python train.py --num_hidden_layers=12 --hidden_size=320 --num_attention_heads=5 --num_key_value_heads=5 --head_dim=64 --intermediate_size=640 --vocab_size=2966 --hidden_act="gelu" --norm="layernorm" --norm_place="pre" --norm_eps=1e-05 --positions="learned" --qk_norm=false --attn_scale=0.125 --bias="none" --tie_word_embeddings=true --parallel_block=true --init="normal" --init_std_qkv=0.034 --init_std_o=0.00694 --init_std_up=0.034 --init_std_down=0.00491 --optimizer="adam_variant" --learning_rate=0.00123 --lr_mult_o=1.37 --lr_mult_up=1.43 --beta1=0.9 --beta2=0.98 --lr_head=0.00501 --warmup_steps=485 --schedule="wsd" --decay_fraction=0.565 --decay_shape="sqrt" --final_lr_fraction=0.02 --batch_tokens=[65536, 131072, 196608] --max_seq_len=384 --doc_mask=true --train_tokens=515600000 --max_steps=4027 --dataset="wikipedia_en"
Each number is 128 + 24 x the weight over the matrix's rms, rounded and kept within 0 to 255. Layers, rows and columns count from 0. Numbers have three digits each.

# up: layer 7 MLP up, 640x320, rms 0.0672, rows 487-524, columns 80-159
# down: layer 7 MLP down (transposed), 640x320, rms 0.0456, rows 487-524, columns 80-159
up487:153123155165136134138174086131090146122128178137144111077116133085101108173095157138134165122124166110169140125126093144085124113110142143130137117134152092145112173131137162093119129151156097155135123140130162174130146106138124121124123103
down487:143135122132126137069101171113163172150096163101115127138124143129119142144138131128144094141149150092114135074093108149147168147104123161071131111110119143130177117143121111129116177119113120126159124133108116117115136133113138121163157139
up488:148138127145136086102126144122109161126128115149146110181069140136140136168176138123096143145119136117166128161100109112167123163150158123122128116112152140073126113158119095135118110119132073112149119113136093150145126116124095131168092150
down488:111133089101052133130139123170113119126141126134132156094111160156117080149108154173100148166148127159101130096167129111104122135178121135138131131140104166127141110120090150145126143099125153145132146128128125113149162189163096182084143153
up489:132169125163130075152115151170101099090160088143149111092117124138125143142152099098098108113110134142136108152106132086149145134126150139135168146131158136134129126112141137135105126140150169084102100139173145120101119083104145181110153094
down489:115130095142108133142138123126122127147099120112139141111118139093131119143138115126129160096120134097098088132118108126150174148142098089127150129089146120094110101145142137084128148101124121173156100133088158168110122139109132157148124079
up490:133110129158211114131120102140166127097097110135125194136086092110102112156169155108140115100114130140103091090090162102119140131152116166099148146119129123143104119156133064124152111118135170152142087153172108128140125106161129132115131116
down490:128097093122059125117091102131107120089126143134097096146134142136117122171130106101140135132120165157156167146141105134165095155140087136135161113092116144135169142091155089123141164139136160133146118150114191170109174143105150147105127146
up491:167125112130145133149146063117155125113150088132121098105123133142152114159141154199166163092155143086116123088109139088101153134113127154147107121154176104102124108140152130143136118168157143157073071148083112113146147117128123130146145124
down491:137147119178146150132106139110134168100090108147097123156138137105145072144111116112120116097152145186126103096110070115130116094141098122122144142126108149160160120088118089116131153127083166136125128162144125126115114134121111152095144152
up492:119137127135119099128123094138124089123105154155135083133164126110091128144125071091132137118139099087129103159157141123113130106176130160145134051097117138152125116133146146130167108113154148099154138121141130179113149140151112153133107083
down492:101144170117161155109143120134119124100130166047139138091120123113098121143126103163165122172135126143140151151149074150140134167127125180132148153128147143116143138143078113169133110092127138174104154139147120098100141158140143148133138150
up493:151116163133145111122104138099141104127135119112119151107092144103116133124191079125123143122162111166122145099130144128161123147160131105109118112108165147158108165126138125115096155163124129106110121094074093152127139138171112108092118107
down493:110130151129120111133116125120114122138107129139133135150151123160112130136136133111131114113122155148138104127136132113091136103122131094122142129118142120098138123127125118115122129101112125137147148070124108119140136141121112150114130123
up494:142084155101102149102096122148152159101087157096151128112125098153133141156129132102102157152120092136122180112139150167137139116133144127150078117135177122113139097091131133114139116108131110097156123136123138112084143101103128116111121122
down494:127167112078153118111102156159128131131150104149139108128104116144122140155134121159129119125102180102134100113104170105143135088152159138060133185108109167096118147117100104151114134181123100107121120127144137131139163112085115109108130174
up495:139149139104138133114123168149138117180150128119159165125131098165103113194166107086128162135130168138127151114107114093120169145103123128150151148135114105108123070158122130120129134151122094129104111167158110130152105097158106117134090146
down495:120129141138150119152110190172155129093103139122115154120120152105167123165166108113111142094169081175127076140118122140141147133129151132117110152071084109164150108068116116145166121112111133109110071143177141123100109098135159125098121114
up496:137102117188143070095149143104125132134079130098172168124141129115129137123149134140132144116139083137097100132164085154131135085137150165115155090146101093126134111141112137110122126134155101165118110135167172139116148127124129150130136088
down496:128123131075155132112063090148113155121109111122135117117098170096149140115157158118102127147070149072162144111132101088106114139124123082098112153101137149130132141127123127180129117199141185131144100137130092134115137144141090104122112139
up497:130146138094114096117164147117104114149117125195071126143116075138142117163119099094130118139152164147122140148136159122100118102103136127096102140101148124114118125167115133150169115164144095137114113115120127124113137127124090126136090134
down497:108129128152144166110118087146154140130160106110161105124104161144114099118115130123134128115102147111110143147113138132151103115146104122109133132119135164152133095132132148169135148142145120090102122076126098185092131119145133137119118097
up498:129125128125158121104076092144160144136105137118113086102112130114134116130154129172134135130125119122107146144074116113154170119118127128166111086193143134106113089094154149102161120094146134130103094163090143109158080121106136156143095145
down498:121155094145168070145122084150148168118169169115138156138060091162141167088129101166134155123112160093095169121085074149147107145187082160115176161094101126139108134102131131124212129136095158145123129170103081197178094140099103129157130171
up499:099150120131141126116139166118071079096121136093140094092170099113112128152152172106114131113138103133109106133087146131110161098140088146069131097126133112142111116145127125122097132144136131103168123170156188110127134121114154138087182088
down499:127120107121137162073133142158177094100143114152083139138129184127117145113094107135136099176117088111088124192117114119127099089103153188149129129127145103093070139146150122087098099123167070127160146139112147115110128129115124088166103105
up500:116122103138138117121130158105166113141150130129128109115137125127154138124076150107138124137117149122100116165132141116155130161125119175171174109145142134109102128105145137119148115140125115196097119104151148139083116149133078146165109166
down500:117096097160127143132118143147144122157136187090118178168122139147099145130117149119082120077144101098108114128156124123155167105145143114115108137125120126108142092077144117162138141185163155122146119141109094085119127131176112134120150103
up501:156146125113128117125130127140130129084177134110099135133136141090185146122105105145142149123152177118131085106101124090143150102161131103082124118094139131119147142117143128133151124149134167155131086127113137149136135149131141165114095156
down501:136106150117133146160137140133118131146123116121162146116106126142143119160080149108119121139078116113143114108153103134146120159113113133135118120105123119143117155110155122100149121152143136141121116163108140091127128131145131138142163103
up502:096100167151157120111109145160126142099114128160095132142127129111147138118084086086109052132095147113140126134142162142099143093142084141080151149134166166148149091086160103116172136136128156126147091146162168147092152134149134132155128137
down502:111115132106121177130127104133131095131114112114157124090108152155040119143139193100128122155137106132130154158085160115129147124103129135121130119114102126150086104125142092139144115122103128142134130133136140120097167140121109136126114111
up503:133144135104152088146150117116119165145083149161081125161097126136143147163131137133121178118133143134106104108144138142130143114122173162120113144132179124168076207118117095113178150152124134118176103114096141158152113121130089118124139121
down503:133095169130111142116126145163092122130167122132165139109115139106126142127100159144127115107101107128111109133123151136114124123079124165090126140108096119096135159151158159177126122099129129141105096155093126122065131147116160135129060119
up504:130139108124137111121124116133090144135127094154148137117135156105147133168154110144099147109122128152139158158079098086135168100115171129072150142095163151118133131134123152086128116145125142133147121093171101088113125115112092159118142131
down504:129151185164090137101158095140128119136122127075102153092097133152115133139103150159090098153141160152115122107102142132131135164170085139130135110146093121111109127141146124136110133130143138165170128158145120081102142157134150127122124170
up505:127114096103110119118152163141099126134154103175116136088129106117128106132153168161175108129127151131134165137103164125090161105132149113092144132180115115141122174125127145129143089128141125104132096120112129107131140128147095140155153165
down505:089112118173082163136139143134141134107112105160106123118104111123145167097164135111137105124132138099123129170111111142146154140146076090155131115100111159113144096167081081189143128150129111163123141165164093134148102110111111100076160120
up506:105095100140127114134088088100082133118151101180119144161092148095139147123118124139145172126121126112127135096079153113134129110134173155120115145150172096146085137122145117074140167149143131136142123152101109111085126118161089127123132112
down506:125158158113107130081155147127191095162184149118149145148107099142129121158141108164087119095145150160132112119120118141104145128139156119100131098140115125108164127126174104109131079097145126177165146129147138156139130111131141071113121117
up507:135093123187105137110142169136137136119129139151088096090121160118128086131135151136117141136116179135165105103128141111181149097157093145150144129103143109111132121145127097114124096158175116168118089107148127108097104102147124155165171138
down507:122114094112099135112097146161112116148127090155185119135130104122149082112144127118132065165080149165095151131111113142124107108173136117106108189143146095146132116095141081178114104123115138154116124152077141158127105101116171097123115133
up508:084129129082117169141124059120111138104127091106187158114139135131133147145116146137157155135123092098145143113101120101113149114134106115134154128146131123166160129078128143149108101077141148105107100141086140089131147120148143115160104170
down508:108131118140133098113141139102115151127104091123177101147145133074126128108113118131064137139111155127125130081109137136139128172121114107162103149183152148126120123128135163122091169130179110144121130077110112104104164085109109099169149095
up509:132117117162125142118135147137137099111136139115147136123131152072180125137125071156113164132164138157118087129152135107134123138108080103122121155108141141138169110094149112145144113146156158156107096099142148169098143139119081094125099093
down509:131116114137104117135131151118116160138141151120150154126121146108095118121141099124142125136112120158143095099102104161117103114152122149102113122153160169130088132095109091112116103138130125148166105092082155114145156148116146116152122170
up510:138116105063194155142174110153134136134125134122113120179160089105129138131119093144143119122121133136160087134088088100130145131116124158134119117135173115155140133087191104130133142142116109153131085152113157146121120093161124126132129143
down510:097146087179152131162128132133161135137083150098114148113143156131091094128167084152118070098089118060153134116153143178105172113159131151110126160081173122100143105115098102122115119153112164116129125144124067117122100136118144143080096153
up511:101103142118119126114151094119108135119162117169155105092115125166153144144177118148092092109132098103174146103118142131170154083108099102145157123165140104166135113120143143129099164154150165119120137179122132095123109090183117129081123155
down511:120131125079122157166112135171142142140118149158153140161166081151150124136130103096154114147124136138123150163126094128135144153129120157089097139152099125110129127116084076119199118161173083114073143096157117109099129132135104113122145106
up512:130132108116103090096098165111097100136157102118126147150126093101144170102112166136200112109150135131170114145082134099139098144157101131112132078161106118160146140099124127109089085153098126108147117185145116125118150145171061125115119123
down512:114147125136100140133182121091134155130132105117120102120123144114133161138112166104107128166117151111146161121112161084128154099177124114155153144128152136131196126121121095105142133144169146137163152116119102103136107130133089116112084154
up513:118114145153091101140187113094111125135139125103156091101161126118176157151124116129136181121131134116122126105135146136137152160126112135112160120139138103145108156139136138087139156142159137136134143120136147131128131089110130127157113116
down513:148146132125139148100130082142096136136146102157141152156079140113147155101099153102154153135101141110144158125161130138180133104129128145171122092135146159116117132110112073115117132133131111100135090135116133110126146145126119127166119102
up514:132157144118185152110117133148078109088137143111109105126116108124172125144164166124108110134159156102131110113120106152144124131132138118128133092150133124156140108122144077137130102124153153142154145140148130123118099135119145117123128174
down514:149124105201129127155097103146122163105114114120106164157143129150121120122116136133124101140137094113144132160132140076151156121119134138090119161113158112129140129102157102110117126183154160134158115124091095120137161120167114122154153114
up515:152157137123113112136108110112152122160166126116121093133146088115158124168139139140140146107098135134118157141097090113157104157138136097114089115126145145146140157106175134125110140128121119125098095143109135152104133141125107060123102116
down515:141118126138113094129170144173144111119129139123132152086130147105153147134092119127107140107126124140134147103126142111075133134129142137111163151103118122119075105148135146141140103127145133142107118147112156147105155123162122157135142147
up516:113137116105140133073140082125068118129137148120153083143111107112138136120128134124127113120165151140153094148098109111156176113129120153098134094146108133140181099096157138117115128138160148137178122160091135151122104142104114117112161150
down516:128146149131098148083138148146127121135123149130109141139123128113129127079160099133125122140119144115137096145140164152135104102099082138105139113151129160116098121116168103118128103139109129140079093144152118125081167123154174109123110151
up517:124139176110129119138115137124142108118172154142161135111140121109127122148069088120211115104120109104165140175153109086157133160141093159139126115138120109136120128091129124143137111173142115126148137133140157125094129138119097141157093131
down517:112125106124122126135140126108119175176116091148136142135112080120202082112129102116127127130133174171090104105187157150109098097116158087133121137123129119105141133097152089129140111148153103140146108108096119098125097072131136130129130143
up518:120128109128180120086141138113126154118133095139105124098156153168091147156138128086140126111151106110225131152119133095160160144114061146173145147170133120142105122140160121080147149128149177111099119140107137115086096126111137106121123146
down518:155142112103115097108120109078117144163155114074124085138149132100119100107094112125107105134122127106111125137134091119081091099103109134026149092172127128145160106113117142174116126088172126104126155131122155143173123180125148146102127125
up519:134129131131125125144139112102106166105129126121145124147149132126136113137126105121118151116117136154145093133104120094153164158099124127124141112133125128150091137172140110090123123128142074139161133109148160117147128089061089103092149130
down519:136149119112105110127162155142146129075108106136158084158136121137119132125081119115125127109109149129161163119133141152112153101101096145139114170156171143083138132109107180141150099129140164107146143101120108157108126136113139120142103124
up520:142153135148144125076108144120145142098106112114115122164123141112118128132129135140138162129127150096183112099127168089147110142102099146129149135121141112174160150123157127136103080131107118152097136133153171147164122114131111171152144094
down520:133126088093160120124149094107099095134101104137153120144140120114096125128118118137138153143140108128130129111110099160132100137122153132088137094119137147115126118103115122134115109130155128137151124073156141166118125168128129142086144128
up521:181143142183127095127108125126150116130113099128143099120112099135129134129164112112161117103132062101113095112081157110129143150106121151102126133142137149171173110148119078123127125083134121104130112186110149115123097101105138126124127106
down521:072166107125106108132135127123161143146105102127113114110127102134135161073119174115109136146169109116093157170153132133149148108136172084113133144121164147128118139120146143162186156175111135114159111131111086139116130132122164133093100148
up522:103064165109163118108128130157093115152136132099146130091100164104133133162169145127159148127137131089129118128139119072117147134115161128103138131152158125114130129068133096123130185157121154129103094088088138161181110121098104137111091147
down522:141151113089102125137094117159139107105124166123129156161155121119162121125134106112120147169132124142122131085179115125132083108095135114105138145106151126133130110115131135115124128122099139158118137154105109144097141107110168157134184145
up523:102119135133114112150125122116098107088152120152141079113085143110123137157158060142161123136148118113139151080105166094120125156137091161125176123164123125138084110098086094081139172131160146159090136127124157081121161107108130139140158137
down523:113121095125138133116146143146104140116153127114119124117126168103121112094175157138124143116158155126133108090122088120134122092057102117136113103133120132148138120144162163080120073125093146134114115134162148118116139106108138129130165118
up524:111125196099150142130111107130142151089062114129172096125094105117104140127106208169114165138109116119147113122158169107125103082180118096132164086139135132151120146145150122107098102148135126142138104155137112123138140133136136125135102110
down524:150153122128101124120143120194062144100105142130126160108165135122130095104094109126158119119159164139147137111113089127077069163134169102153193154172118123142077164125124138163152094174112136069127142163151108121168131099174186118132106111